Part of a small language model's weights.
Size: 12 layers, width 320, 5 heads of 64.
Architecture: learned positions, tied embeddings.
Training: a variant of Adam for these matrices, 516M tokens, 4027 steps.
Each number is 128 + 24 x the weight over its row's rms, rounded and kept within 0 to 255. Layers, rows and columns count from 0. The size above them is the row's rms in percent of the matrix's.

# layer 5 MLP up, 640x320, rms 0.0657, rows 88-172, columns 0-79
size [ 93 110 106 105  97 100 102  98  99 103 104  95 108  88 101 100  94 106 100  89  99 101 104  95 105 100  94 103 110  93  93  99  97  98 103 100  89 104 114  95  98 107 100 106 104  87  92 102  99  93  97  96 109  95  93  97 102 103  97  97 126  95 107 107 107 114 105  96 103  90  92  88  96 104  85 100  90  97 103 106  95  96 106  94 107]
[[154 117 155 172 163 158 174 118 173 118 103 104 143 100 117 180 150 116 137 135 105 142 156 119 102 149 145 134 144  82 129 156 123 100 130 113 139  91  90 161 132 126 116 134 132 118 181  86 159 130 121 141  87 148 192 135 124 118 121 116 120 131 152  96 115 126 103 108 131 103  95 104 102 175 109 116 123 132 133 153]
 [137 112 135 116 121 151 157 179 122 105  94 155 141 146 118 147 135 127 127 144 112 137 120  82 145 124 116 127 127 109 151 116 141 106 144 104 151 134  87 151 123 146 149 136 168 163 132 192 128 140 141 149 154 122 116 132 154 117 101  70 149 143 152 116 110 130  81 166 129 154 103 124 134 123 138 108 129 110  92 157]
 [121 126  82 159 125 128  87 141 143  97 115 185  94 115 131  90 149 135 170 137 149 141 150 107 134 108  88 153 164 124 133 130 149 108 117 104 141 120 109 145  99 134 113 121 121 170 138 177 117 131 133 111 165 139 111 140 155  78 128 115 127 141 114 123 132 106 121 124 137 164 123 147 112 134 178  99 112 105 136 106]
 [106 129  89 137 127 150 105 150 155  94  91  92 113  99  94 126 153 151 116 146 107 128 138  94 127 100 152 143 156  79 117 112 120 141 141 127 151 142 101 163 114  92 120 128 117 122 175 148 120 132 128 119 144 147 137 154 148 140 111 163 121 158 132 113 178 165 129  98 133 142 132 100 123 147 150 142  88  81 135 133]
 [109 125 158 131 106 135 142 129 133 114 154 102 103 133 115 132 158  87 134 146 104  86 133 165 180 157 128  84  92 111 131 110 139 116  92  99 115 100 130 127  93 138 131 153  97 150 134 105 147 115 114 105  96 140 154 134 123 134 155  99 123 126 100 133 129 144 134 160  86 115 134 104 147 146 154 147 128 140 170 155]
 [129 127 105 104 130 157 183 116 144  96 107 156  85 131 115 123 133 124 178 141  87 115 104 135 137 127 134 130 171 107 131 153 125 133 110  68 124 170 142 135 105 138 108 165 143 131 106 123 137 156 172 144 120 166 130 166 179 139 141 118 136 140 107 103  84 134 153  89 123 149 160 122 143 114 124 160 115 122 110 113]
 [154 173 123 143  85 132 150 173 139 115 118 135 128 128  98 134  96 178 145  86 124 110 164  98  97 159 125  98 145  87 112 137 123 136  91 153 123 173  49 133 144 181 162 122 118 114 134 102 170 143 120 127 128 129 153 152 153 138 126 131 134 151 143  98 142 139 156 147  87 114 127 149 163 130 155 126 105 108 122 141]
 [132 185 127 123 129 113 160 153 160 100 146 148 162 107 104 165 114 168 101 155  95 123 113 113 118 137 144 106 153 154  81 116  83 139 121 102  80 122 128 119 128 131 194 133 101 137  83  82 171 125  98 153  96 111 148 125  94 134 153 146  80 156 143  92 113 191 156  80 129 117 147  88 123 139 177 125 126 120 129 151]
 [135 131 197 145 137 109 133 101 139 117 144  91 131 171 114  89 173 127 150 109 168 157 115 154 116  89 101 127 138 105 132 154  91  93 134  73  80  91  91 142 101 119 102 125 125 136 149 155 125 103 123 147 132 174 121 164 136 126 127 118 145 137 124 147 140 163 168  91 150 157 105 136 127 144 161 107 132 104 113 132]
 [124 135 153 114 120  88 144 153 136 143 154  99 139 101 125  85 132 164 137 115 144 131 114 112  86 125 135 134 133 113 136 106 159 120 115 144 141 173 117 106 149 108 125 125 180 120 138 131 156  91 157 164 132 127 135 129 142 132  78 145 178 133  91 123 104 131 126 158 119 142  89 141 199 148 125  97 140 121 139 139]
 [141 122 130 127 115 193 129 125 111 164 105 148 103 130 106 143 144 112 153  95 153 167 129 114 109  72 120 144 112 116 111 137 153 114 139 115  72 131 145 167 110 129 115 116 129 111 140  95 101  77 144 152 145 149 157 172 129 140 113 132  90  84 113 163 117 185 108 108 100 121 130 165 118 158 111 126 125 135 169 137]
 [160 137 125 118 127 136 103 127 128 125 119 116  94 145 127 117 159 100 164 109  97 104 138 135 121 138 128 118 146 137 108  89 127 146 143 103 117  91 139 141 116 116 113 152 135 127 151  66 136  90 170 108 122 145 127 159 142 121 122 123 111 157 105 101  75 127 106 141 128 101 115 166 113  87 153 157 102 156 140 114]
 [123 161 147 176 116 149 173 130 148 137 124 130 142  97 127 128 124 108 130 178 146 129 123 120 124 163 134 129 108 143 163 123  90 107 157 126  90 107 106 147  99 115 143 164 136 156 163 126  91 140 147 124 113 116 110 158 131 132 141 110 128 155 138 137 137 135  74 151 127 155 109 106 143 149 102 111  88 109 145 190]
 [116 138 102  94 113 150 124 116 160 141 105 119 171 155 118 162 129 123 136 109  94 130 105  86 151 107 128 132 143 130 109  97 114 134 120 119 112 116 108 125 137 149 177  94 172 105 115 129 154 116  80  93 125 135 107 105 130 136 152 148 144 128 139 123  99 110 129 156 112 131 127 202 144 136 122 160 129 122 114 137]
 [110 128 149 148 153 122 156 146 148 118 132 136 126 105 103 175 118 109 120 131 113 114 123 106 124 110 166 110 130 159 129 129 104 166  65  83  99 155 110 182 128  80 122 108 104 127 142 105 136 104  96 164 143 150 105 133 153  88  90 119 120 136 150 104 131 155 137 103 123 124 198 150 140 153 139 134 151 113 122 174]
 [171 131 166  88 110 115 108 165 150 126 107 138 125 141 133 112 145  57 135 153 114 130 145 150 118 108 108 175 158 134  80 114  99  95 157 168 145 147 148 151 150 129 127 129 193 114 119 140 134 149 159 157 118 158 132 139 128  63 145 119 135 116 147 133 113 148 125 137 138 155 128 103 106 134 156 145 147 117 168 119]
 [138  95 127 177  79  64 141 143  94 127  86 119 167  96 124 137 146 150 133 109 137 109 125 133  99 121 181 118 156 115 175 135 146 140  62 135 145 120 115 153  91 140 135 120 144 131 120 140  98  90 116 122 117 106 171 179 169 116 132 171  85 135  69 140 131 125 138 153 138 111 108 149 100 130 140 148 122 138 147 160]
 [141 114 125 137  76 148 147 141 164 125 111 129 123 154 130 137 148 117 135  96 139 166  93 110 130 135  96 152 149 114 129 137 104 100 167 155 143 132  96 100 118 104 151 121 171 115 115 141 121 102 126 150 142 143  98 134 148  96 134 147 117 123 150 142 102 176 127 138  94 142 168 118 154 128 138 140 143 126 146 134]
 [151 169 114 128 105 144  91 129 136 109 107 126 119 147 102 117 129 146 124 132  97 132 152 150 121 126 148 159 102 133  86 129 172 134 134 121 145 138  90 165  93 107 127 143 126 128 166 145 123 131 136 128 152 165  98 166 148 105 118 126 104  94  90 119  83 209 121 119 145 145 163 169 113 169 124 129  98  87 108 139]
 [124 135 142 163 121 101 117 117 104 117 102 131 117 144 143 112 185 129 135 109 106 151 151 161 122 154 159 107 121 102  98 114 153  97 134 145 164 127 138 170 113 134 107 100 107 138 121 172 152  78 115 118 137 117 141 133 143 108 115 127 138 134 160  80 104 140  98 141 122 134 131 112  85 109 143 126 125  99 146  99]
 [127  92 144 133 126 125 134 132 151 106  96 137 119 157 135 116  87 110 122  89  93  98  88  90 104 124 142 112  90 104 134  83  70 132 122  96 113 161 109 124 120  67 130 122  81 156 137  85 168  98  99 133  92 131 140 133 130  96 127 162 123 164 158 125 128 157 134 153 109 182 150 138 139 154 146 105 129 105 126 113]
 [152 145 149 125  82 114 148 117 152  76 152 139 104 136 117 165  97  96 125 110  56 143  84 167 164 153 153 149 179  83 107 138  85 143 120  67 124 114  92 150 119 120 119 112 133 125 138 104 151 143 111 116 113 171 124 151 176 144 142 139 119  96 105  81 126 130 136 119 161 177 124 147 186 143 120 113 148 130 127 122]
 [ 91  81 163 160 140 148 123 118 135 126 112 100 131 123 137 157 106 107 137 117 101 151  95 142  69 137 172  88 131 106 128 151 117 131 138 150 171 152 176 141 123 128 107 133 120 135 129 103 128 152 128 159 147 115 122 108 124 146 120 135 152 119  91 128 139 121 130 162  79 155 147 109 158 183 147 137 148 125 134 131]
 [ 95 136 103 121 120 110 128 126 151 110 112 152 100 130 110 121 107 114 127 139 127 135 134 152 128 144  93 132 121 107 150  84 199 118 150  96 143 182 146 123  85  93 160 181 127 151 105 100 154 129 177 135 175 119 126 125 112 155 113 135 157 117  96 116 164  93 132 111 129 106  93 121 156 131 148 144 142 120 161 151]
 [112 127 109 122  78 134 117 123 157 116 125 130  85 142 117 141 104 108 167 152 115 144 165 128 115 149  86 114 112 106 154  96 131 106  98 109 117 125 136 147 165 130 127 146 117 161  94 150 134  90 142 130 180 156  91 155 119 153 160 127 126 142 127 104 132 129 105 102 106 139 182 126 156 137 134  80  99  83 131 145]
 [161 107 100 120 154 117 122 167 164 150 142 125  88 152 128 118 127  90 152 135 139 146  89 134 133  78  92 166 111 118 120 144 127 128 137 126 108 115 102  92 124 157 121 114 152 136 114 111 125 159 147 147 114 135  97 123 139 168 112  77 103 132 125 105 135 154 106 125 109 148 144 155 120 117 172 136 136 119 103 120]
 [109 177 109  87 125 136 144 164  93  98  83 108 132 150 174  96 120 141 124 160 129 127  91 154 114 109 154 101 140  90  80 132 176 125 163  92 132 178 143 163 104 121 152 159 135 120 117 109 117 137 104 152 134 107 137  92 117 110 147 151 103 137  92 140 118 135 130 190 110 126 156 161 116 162 123 132 144 138 178 146]
 [114 152 112 132 121 126 116  87 196 141 139 135 120  94 114 108 141 123 154 111 133 123 158 157 135 122 120 113 146 154 105 121  94 122 125 120  98 102 125 121 120 120 122 144 138  95 109 150 163 135 136 123 159 114 141 127 137 166 146 139 145 147 110 124 122 155 134  91 146 100 155  83 131 115 143 126 133 129 160 136]
 [121 138 156 119 118 121 126 151 142  96  95 142 126 140  98 158 130  79 154 155 132 115  80 116  76 118 172 133  98 132 159  75 148 111 135  79 163 126 158 131 102 130 139 123 129 133 110 138 135  86 146 112 108 141 126 132 155 129 141 106 150 158 140 121 138 118 124 148 136 143 143 133 114 132 151 158 113 148 134 166]
 [112 168 132  65 117 119 154  84 131 142 106 130 113 174  95 152 125 135 111 138 127 139 157 151 133 122 104 128 153 137 101  91 133  63 125 127  64  88  86 162 120  93  97 100 119 133 117 113 138 112 118 170 129 150 107 133 129 139 120 122 152 117 128 148 125  99 152 121  95 123 131 106 178  96 139 171 163  95 118 132]
 [ 86 138  90 115 129 124 137  97 133  79 109  93 118  63  98 123  96 101 122 147 105 134 115 135 121 151 163 126  99 138 103 107 102 119 135 168 157 125 173  94 102 143 130 107 119 167 110 109 164 118 154 152 132 123  95 132 158 122 127 101 123 112 103 124 118 130 164 140 121 119 147 158 127 136 190 143 111 129 139 109]
 [121 128 146 167 122 141 106 145 133 109 150 134 136 140 139 147 126 132 160 102 118 142 147 144 139  71  79 190  97 138 132 128 170 122 120 121 138 150 125 100 116 127 119 151 141  96 120 137 141 145 140  93 110 158 162 140 167 146 117  86 151 129 124 137 134 154 114 147 109 184 164 142 145 128 147 181 115 121 135 133]
 [130 187 146 133 109 113 162 122 140 116  71 108 154 134 105  98 102 106 162 111  93  93 139 128 124 117 155 148 161 102  90 115  91 149 128  69 136 146 143 142 107 141 125 113 133 124  83 123 152 153  99 159 141 130 155 123 131 133 139 111 128 175  90 109 135 114 158 139 113 129 134  89  99 184 187 120  79 138 166 142]
 [ 87 153 103 150 129 143 130 124 128 137 125 139 137 122 134 126  82  94 144 140 160 103 130 101 115 146 107  89  99 125 113 114 170 110 157 138 120 111 124  92 105 140 136 134 114 155  96 128 166 139 107 153 115 128 136 171 152 113 105  86 120 148 136 123 155 162 118 146 104 163 145 110 117 116 146 168  73 110 123 137]
 [182 106 113 112 129 130 136 116 162 118  95 114  93 106  99  99 137 131 161 131 111 140 131 124 117 156 108 109 134 112 124  91 134 107 113  91 111 121 118 166 134 155 144 102 141 124 144 127 105 172 152 184 150 111 104 124 141 141 148 137 147 135  90 141 121 148 129 161 109 152 153  99 133 123 168  94 139 108 140 137]
 [163 132 108 203 107 114 131 134 189 109  88 142  74 112 125 111 111 110 158 118  83 113 135 135 146 157  96 154 106  88 143 116 153  99 162 133 133 113 111 134  92 141 161 156 150 161 154 140 148 111 155 163 130 163  87 144 117 118 166  85 115 123 112 120 108 143 114 167 107 146 104 132 127 107 136 107 126  73 105 106]
 [106 107 118 150 109 140  92 128 130 144 122 124  85 130 108 106 110  94 147 132 105  90 120 105 114 135 134 129 139  86 120 155 161 126 151  96 153  85 137 143 101 132 131 109 142 136 144  97 114 111  97 154 159 127 100 149 156 116 115 156 136 117  93 129 126 150 106  98 118 128 115 148 129 142 147 136  74 145 144 132]
 [123 132 184 135 118 135 118 147 124 112 119  94 150 108 110 125 114 123 133 137 102 127 138  94 129 167 128  77 156 125 120 164 129 111 113 125  92 110 117 141  99 143 132 161 125 132 151 112 115 127 169 142 106 155  77 141 121 139 166 107  95  90 132 120 150 153 118 122 121 133 156 128 122  97 183  97 126 118 174 127]
 [132 156 137 127 111 131 132 157 153 145 118 126 144  93 121 158 117 142 181 152 119 173 125 150 143 131 117 103 127  79 162 100 155 133 144 107 141 171  82 133 134  99 138 118 118 136 143 131 156 133 146  88 119 125 135 122 139 140 102  66 113 130 153 144 179 127 162 153 110 116 126 123 116 112 111  92 114  77 169 120]
 [ 85 140 124 125 133 135 169 118 146 142 123 111  93 127  89 134 122  72 162 127 146 122 146  93 132 159 101 114 100  93 136 108 143  88 145  91 103  89 134 121 103 118 143 116 107 118 129 146 104 155 174 129 136 149  80 141 128 127 122 144 133 131 132 118 145 139 111 150  90 139 148 157 131 137 167 143 106 106 127 150]
 [149 136 108  88  98  98 114 133 114 118 131 102 124 145 109 170 140  79 158 167 119 144 129 133 115 149 150  89 125 124  74 158 123 149  84 139 131 146 111 152 110 111 155 110 101  71 121  99 144 110 139 136  86 166 120  98 136  93 150 125 119 131 122 134  77 183 119 120 145 100 122 125 113 103 160 140 117 141 135 153]
 [127 144 140 164 130 152 137 138 138  97 137 135 113 158 128 135 111 106 151 114  89 115 171 131  96 103 113 135 111  89  90 102 143 126 116 109 126 142  95 102 117  97  96 123 129 112  68 161 141 127 112 110 149 100  92 154 128 151  67 135 118 128 101 113  98 155 117 177 150 176 183 137 172 131 139 167  93 107 132 124]
 [170 128 150  88  90 169 140  82 116 133 110 142 127 174 123 123 104  98 155 167 169 137 145 164  68 137 122 126 167 121 112 150 150 115 124 118 132 122  98 115 149 132 124 135 102 163 154 128 124 141 155 147 136 143 147 126 131 120 149 142 129 151  99 113 114 132 175 189  70 121 119  75 151 165 113 115  98 127 109 146]
 [119 147  94 151 115 176 124 128 137 121 132 139  59 121 119 118 187 154 140 123 107 148 109  52 102 133 121 172 129  86 148 131 123 104 124 148 132 116 105 145 129 109 129 167 101 167 136 143 104  87 128 154 136 100 126 191 160 145 127  94 142 106 138 113 125 131 114 149  96 163 130 128 122 157 134 143  93  84  99 158]
 [143 150 138 102 139 119 151 123 137 101 154 117  50  91 125  85 164 122 140 142 138 149 108 165 110 125  94 117 130 104  98 123 141  86  98 150 136 122 123 145 109 139 132 157 148 121  88 206 163 142 140 165 196 151 102 142 165 144 110 112 141 123 106 146  85 156 130  98 118  99 132  77 154 114 122 125 149  70 146 125]
 [ 65 148  89  83  78 139 154 122 136 120 128 131 135 133 146 164 112 170 163 157 106 129 153 100 144 117 117 144 119 112 127  95 171 109 103 132 169 131 130  81 130 146 112  98 125 155 110 136 142 132 145  72 129 164  84 150 130 102 116 136 116 109 158 146 140 126 106  83  91 148 138 154 147 112 102 154 139 127 159 117]
 [173  81 106 114 136 118 105 147 121 136 127  65 106 138 124  98 102  85 152 156 148 123 101 105  95  98 125 153 138 109  73  97 142 136 124  88 106 141 109 131 115 124 118 129 136 155 136 142 103 127 121 171 161 177 122 143 121 102 160 110 103  86 126  84 125 119 142 105 114 140 132 152 148 122 118 185 112 135 130 143]
 [123 142 108 135 107 151 107 137 135 129 128 127 126 161 132 108 176  85 166 184 125 117  61 112 159 112  94 121 125 121 109 134 117 115 142 120 122 122 131 143 130 151 134 182 105 141  94 163 135 107 148 137 105 155  94 131 139 138 151 144 136 102 163 129 111 129 106 131  77 168 122 167 107  99  92  91 164 147 175 121]
 [ 98 128 113  88 104 175 131 131 119 134 143 151 107  91 125 139 181 102 150 126 124 115 123  85 103 126 119 109 137 118 112 122 164 146 117 124 141 183 124 136 118 156 116 149 158 103 161  86 128 119 185 155 144 128 136 130 127 114 136 112 124 126 132 112 116 126  94 113  97 116 139 155 126 112 117 128 128  91 118 108]
 [135 115 130 110 144 151 127 150 175 126  53  83 110  85 127 104 113 114 175 170 118 218  84 118 114 108 114 142 149 104 125  91 113 105 156 147 120  96 131 128 143 122 134 132 122 160 108 153 136 119 118 141 157  92 133 169 144 127 119 104 153  95 143 116 150 114 102 111 152 118 128 129 151 100 118  93 141 121 152 137]
 [115 142 132 133 144 106 148 106 106 135 136 136 113 145 105 111 149 140 120  95 148 122  99 115  79 125 119 149 143 146 128 110 126 117 125  84 115 127 123 125 151 109 119 105 136 150 134 112 110 136 159 105 154 145 126 144 137 144 118 116 158 174 118 102 128 172 128 135  96 106 147 142 123 131 156 110 102 144 170 155]
 [ 92 146 138 196 153 134 123 122 145  89 117 106 136 114 142 100 108 119 154 118 130 115 120  95 132 129  85 163 120  94 108 133 146 169  93 124 135 137 129 146 140 110 111 141 146 144 108  83 186 101 151 114 119 111 122 129 150 124 100 151 100 136 150 119 103 157 138 137  78 128 169 111 148 111 146 131  63 103 143 109]
 [129 100 156 115 119 136 174 159 150 131 109  95 132 114  94 141  52 125 133 162 132 140 135 151 131 166 115 128 147 115  84 136 136 110 104 115 117 101  88  95 129 110 142  95 137 110 113 110 153 125 125 106 141 142 126 144 134  93 151 128 118 158 142 130 147 115 156 104 115 146 122 122 187 104 124 144 106  41 145 160]
 [114 144 141 122  80 151 149 134 161 122 115 130 130  77  88 158 111 154 121  82 130 149 122  94 115 109 144 123 160 159 135 108 133 123 121 101 150  88 187 110 144 113 111 102 114  85 103 151 155 129 167 134 161 149 108 146 141 105 116 109 123 152 150 125 129 143 168  97  90  92 105 130 159 138 184 143 152 115 100 144]
 [118 139 124 116 118 143 150 162 169  69 160 134 132 146 116 100 101 142 130 135 160 133 121 110 143  98 127 127 104  98 111  83 133  70  90 118 174 142 124  97 148 108 126 119 138 121  97 145 161 112 116  95 112 126 111 162 128 138 109 111  96 153 125 113 124 164 158  91  95 140 112 138 132 140 153 137  86 128 124 143]
 [105 191 160 126 125  98 114 155 124 149 115 151 139 148 134  84 178  83 155 157 115 107 120 151  99 101 120 131 154 101 137 141 134 113 137 140 118 153 135  86 110 142  92  90 139 145 114 145 132 122 167 109 171 161 148  85 156 168 113 122 138 112 112 139 115 113 114 106 159 119 165 140 146 137 131 123 125 149 117 139]
 [126 126 136 144 150 186 147 160 160 173 123 119 114 112 107  77 102 162 157 159 148 150 106 121  84 106  88 126  81 119 125 149 126 126 100 108 105 108 157 142  88 143 150 135 136 169 143 128 152 168 148  72 116 128 131 155 142 140 102  77 105 140  92 123 150 115 105 181 115  95 155  98 151 110 149 142 105 110 104 161]
 [160 123 114  93 140 146 102 148 190 102  68  98  98 118 123 125 120 151 150 134 122 136 116 127 133 116 142 150 138 128 118  93 133 107 115 118 110 180 112 158 119 140 157 116 140 117 113 114 149 123 109 160 151 143  99 187 139 116 134 131 162 110 148 151 108 153 126 127 149 133 174 113 170 130 166 133 131 117 165 144]
 [150 149 143 120  95 149 132 122 144 105 122 118 104 155 104  82 133 141 148 113  99 109 109  90 119 167 151 133 141 123 148  71 127 115 142  91 137 147  84  89  83  71 167 131  88 132 125  95 102  96 167 142 152 137 136 165 115 116 175 141 109 160 117 113 124 169 140 151 135 134 144 108 142  91 135 141 115 128 185 140]
 [102 170 128 122 117 121 107 115 114 117 115 124 152 100 111 162 126 111 138 121 131 159 158  77 108 128 126 122 159 116 127 154 166 103 135 142 144 149 158 115 100 136 127 122 119 145  84 124 156 139 138  87  91 136 160 106 174 104 112 127 125  98 114 115 110 124 103 109 148 144 115 111 109 129 130 133 123  92 168 128]
 [176 157 121 141 139 149 145 150 151 118 131 144 110 152 124 149 159 127 104 168 120 136 131 148  95 123 113 105 149 107 130 180 130 121 137 122 127  94 124 124 105 103 157 155 159 130  95 122 140 130 130 129 174 117 129 131 139 111 141 103 135 110 116 136 172 111 134  99 104 143 118 146 120 121 124 141 122 107 140 164]
 [136 125 134  95  89 183 172 147 106 158 113  97 151 123 107  87 133 104 164 115 127 115 135 148 111 123 141 115 115  99 140 127 127  86 113  89 145 148 104 139 140 117 102 112 112  77 140 151  93 126 105 173 107 153  94 153 157 136 108 105 105  65 104 129  92 113 122 128 105 135 161  81 125 137  87 141 161 103  88 121]
 [172 114 158 145 118 124  99 146 205  79 130  80 126 108 106 118 104 120 145 108  94 151 165 114 123 136 123 145 172 132 131 122 105 126 137 110  92 127 151 105 105 129 203 108 116 136 145 135 127 141 203 140 123 130 118 142 138 131 171 139 108 162  99  94 150 180 118 137 141 113  92 126 130 155 132 135 155  83 191 102]
 [156 123 104 171 100 100 118 154 135 124  80 134 137 146 114 131 105 122 125 123 104 137 120 143 109 131 144 148  92  96  64 135 108 116 117 101  92 115 117 171 118  96  95 134 117 147 178 129 103 114 127 150 155 143 111 126 106 128 147 142  90 141 120 137  92 152 145 144 138 156 159 159 140 132 140 150 104 110 122 125]
 [ 84 135 141 132 103 158 158 117 135 101  92 133 122 145 123 120 166  68 161 152  96 140  80  95 113 137 100 149 112 142 115 154 115 135 128 147 145 117  99 147 113 148 126 109 150 148 131 112 153 157 118 143 174 135 145 147 190  96  86 139 161 136 115 140 113 125 112 124 114 159 149 142 138 103 139 125  62  75 140 130]
 [141 119 133 164 119 147 133 107 175  91  93 113 136 112 121 132 142 126 144 128 127 156  80  96 106 127 140 148 165  95  91 134 159 166 107 120 114 104 104 146 103 164 148 153 139 119 161 144 150 105 143 120 167 113 153 147 183 128 131 135 131 169 113 117 103 119 158 110 114 120 166 170 131 137 155 168  88 115 124 126]
 [121 145 127 121 140 127 142 116 162 151 121 116 110 101  98 154 122 114 145 129 136 107 124  81 160  76 102 109 114 155 153  95 138 126 123  93 113 155 100 136 168 125 113 121 157 112  90 112 127  66 168 102 192 139 156 134 148 121 130 128 122 133 119 136 140 158 149 115  92 135 148 135 120 108 108 128 125 117 126 118]
 [146 143 127 113 131 152 117 157 165 139  77 113 122 141 151 131 128 108 173  92  87 128 134 121 120  66 139 153  73 102 115 151  80 140 142 134 133 187  82 111 128  99 119 103 119 153 110 139 119 107 113  89 136 130 117 134 139 131 129 117 128  83  75 149 135 139 147 128  70 195 158 144 134 122 118 128 113 123 121 140]
 [169 137  89 125 142 140 153 128 115  87 126 163 129 149 136 200 107  51 149 146  71 127 132  98 153 129 137 159 136 102  75 124 157 119 155 123 140 130  75 137 132 108 164 107 127 169 127 142 126  83 128 100 125 121 109 132 135 100 129 130 138 134 141 136  98 127 153 154 129 170 138 144 116 131 152 138 117 148 106 134]
 [101 105 138 112 118 129 133 124 162 117 106 120 145 134 102 122 138  92 135  74  87 166 145 136 114  92 134  73  86 137  98 101 127 157 141 121 130 157 111 131 116 124 158 127 132 142  93 119 157 108 142  83 174 100 117  99 156 110 115 112  85 116 123 148 157 133 160 119 137 112 107 191 142 112 158 150 147 103 155 155]
 [115 122  88 153 120 136  99 185 136  79 105 128 147 114 123 166 111 115 142  96 125 140 127 138 110 105 131 111 145 110 134 127 144 142  85 162 142 153 137 120 146 172  89  96 138 165 130  94 141  99 134  98 141 162 128 158 167 106 124 106 112 157 156 142 145 131 117 115 104 117 127 154  99 132 158 133 132 106 120 148]
 [122 128 159 129 117 158 141 137 141 145 147 105 125 144 122 170 155  94 111 136 108 138 102 158 128 111 124 153 119 109 142 114 131 144  95 150 129 163 131  99 148 138 118  81 114 124 170 112  88 131 125 135 153 135  84 131 143  96 135 131 158 128  73 124 114 138 135 136 137 168 138 156 172 183  94 143 115 124 190 138]
 [ 82 158 134 137 132 126 121  66 151 114 104  95 104 128 127 104 110  95 113 171 162 120 141 136 122 146 117 124 115  94  81 175 158  92 140  82  96 102 135 152  85 154 127 105 131 134 117 145 175 179 139 114 140 125 138 139 153 161 204 114 133 124 105 118  89 161 115 123 104 114 129 108 141 118 149 123 138 144 140  79]
 [138 157 155 105 113 137 122  96 137 111 120 126 121 108 131  95 149 117 124 137 132 123 117 131  69  90  89 140 113  63  54 150 152 110  87 148 117 132 148 124  97 127 147 129 153  96 122 154 131 132 150  79 130 112 153 139 129 129 154 141 136 129 143 152  87 139 117 114 140 119 155 136 122 133 117 111  98  87 186 134]
 [167  84 119 130 140 148 122 143 145 117 138 115 161 146 128 169 133 147 134 146  92 173 138 132 106 120 114 155  99 109 120 126 145 150 113 104 129 119 128 140 127 130 123 116 142 152 144  99 154 114  99 100 176 130 135 134 137 146 109 138 100 151 140 149 139 134  83 136 132 143  88 127 100 154 114  77 126 127 112 140]
 [100 150 107 147 129 125 135 163  94 142  87 122 102 123 119 161 111  95 134 100 100 120  59  90 116 103 164 156 121 133 136 172  74 133 116 124 166 142 123 166 123 172 107 148 120 188 133 141 119 122 167 106 132 120 112 139 133  96 142 125  97 135  88 167  89 142 132  82  76 149 160 159 114  71 150 127 135 118 141 109]
 [ 88 144 119 107 108 136 150  94 141 131  84 119 166 118 114 201 112  88 189 141 150 100 103 137  88  80 151 111 110  95  93 117 114 128 132 140 149 167 158 105 141 143 167 145  98 152 128  56 120  94 143 132  87 119 154 140 148  90 131 108 133 163 132 104 151 123 134 104 125 134 168 125 112 128 171 127 118 149 157 154]
 [162  91 120 144  84  82 138 135 174 107 135 124  77 121 116 132 126 120 172 118 117 113 127 182  76 101 114 114 153  80 115 151 107 133 127 127 144 121 129 154 142 157 121 143 104 144 121  95 179  85 137  97 155 153 103 125 131  98 125 122 121 135 111 118  94 126 119 131 125 153 107 163 161 111 134 154 152 104 123 115]
 [133 141  97 130 151  80 117 138 120 114  96 125  98 124 107 177 124 129 121 146 112 103 131  95 111 135 181 155 127  84 101 109 137 119 108 141  76 189 176 120 149 114 108 123 118 126 128 126  93 115 144 155 113 124 141 149 167 138 108  96 119 145 152 124 161 141  96 135  93 129 118 121 119 136 107 126 100  98 104 149]
 [137 140 119 106 129 183 129 170 144 143 127 113 156  93 100 125 154  82 113 142  73 170 130 135  99 137 155 144 126 138 133 136 143 127  93 108  96 119 135 126 128 167 166 149 101 164 138  97 150 121 160 141 154 121 170 146 123 160 175  95 156 175 105  89 157 123 131 110 156  95 144  80 140 115 169 138 111  84 175 135]
 [113 141 136 136 123 138 181 176 148  72 104 133 132 106  87 130 126 130 133 105 150 136 111 116 138  77 118  99 129 108 101 160 135 107 102 143 130 104 142 136  97 144 147  88 119 143 182 153 115 108 143 154  94 120 156 148 150 108 123 109  64 131 153 154  99 139 123 117 123 119 143 104 109 130 199 112 142 104  81 168]
 [168 119 115 109 131 156 130 112 136  92 118 105  96 133  87 127 114 139 152 142 139 148 180  85 120 140 143 148 154  97 136 125 130 127  71 142 107 129 130 141 140 127 134 129  96  99 132 137 126 130 153 106 107 146 186 150 159  75 144 132 123 147 154 103 110 129  83 124 128  73 136  85 141 133 127 131 131 112 135 119]
 [136 160 120 127 120 136 136 139 137 125 129 139 156 123 107 149 129 181 159 116 151 131 123  72 117 119 133 147 153 125 108 138 136 101 113  92  88 108  60  99 105 131 214 118 131 131 175 154 146 152 100 115 186 138 106 171 145 145 116 124 130 130 124 139  95 126  68 107 130 119 140 177 144 159 132 149  89 113 158 128]
 [156 147 140 118 108 157 130 121 138 132 135  93 129 160 133 149 138 111 136 126 103 159 121 114 100 132 122 126 160 107  97 125 133 121 164 141 112 119 131 100 128 154 122 130 108 200 181 118 116  95 128  96 155 142 133 129 102 125 136 133 133 172 150  83 116 123  82 141 103 169 122 152 144 137 171 130 102 134  92 158]
 [124 129 138 122  96 166 160 110 152 112 107 109 138 166 110 103 157 124 126 111 170 131 131 128  97 113 101  90 123 146 114 133 147 156 109  95 121 132  89 188 119 150 122  99 133 130 138 150 111 114 143 136 162 158 134 111 109 116 124 135 121 179 145 157 121 117 109 126 107 101 101 147 167 115 140 174 118 135 126 118]]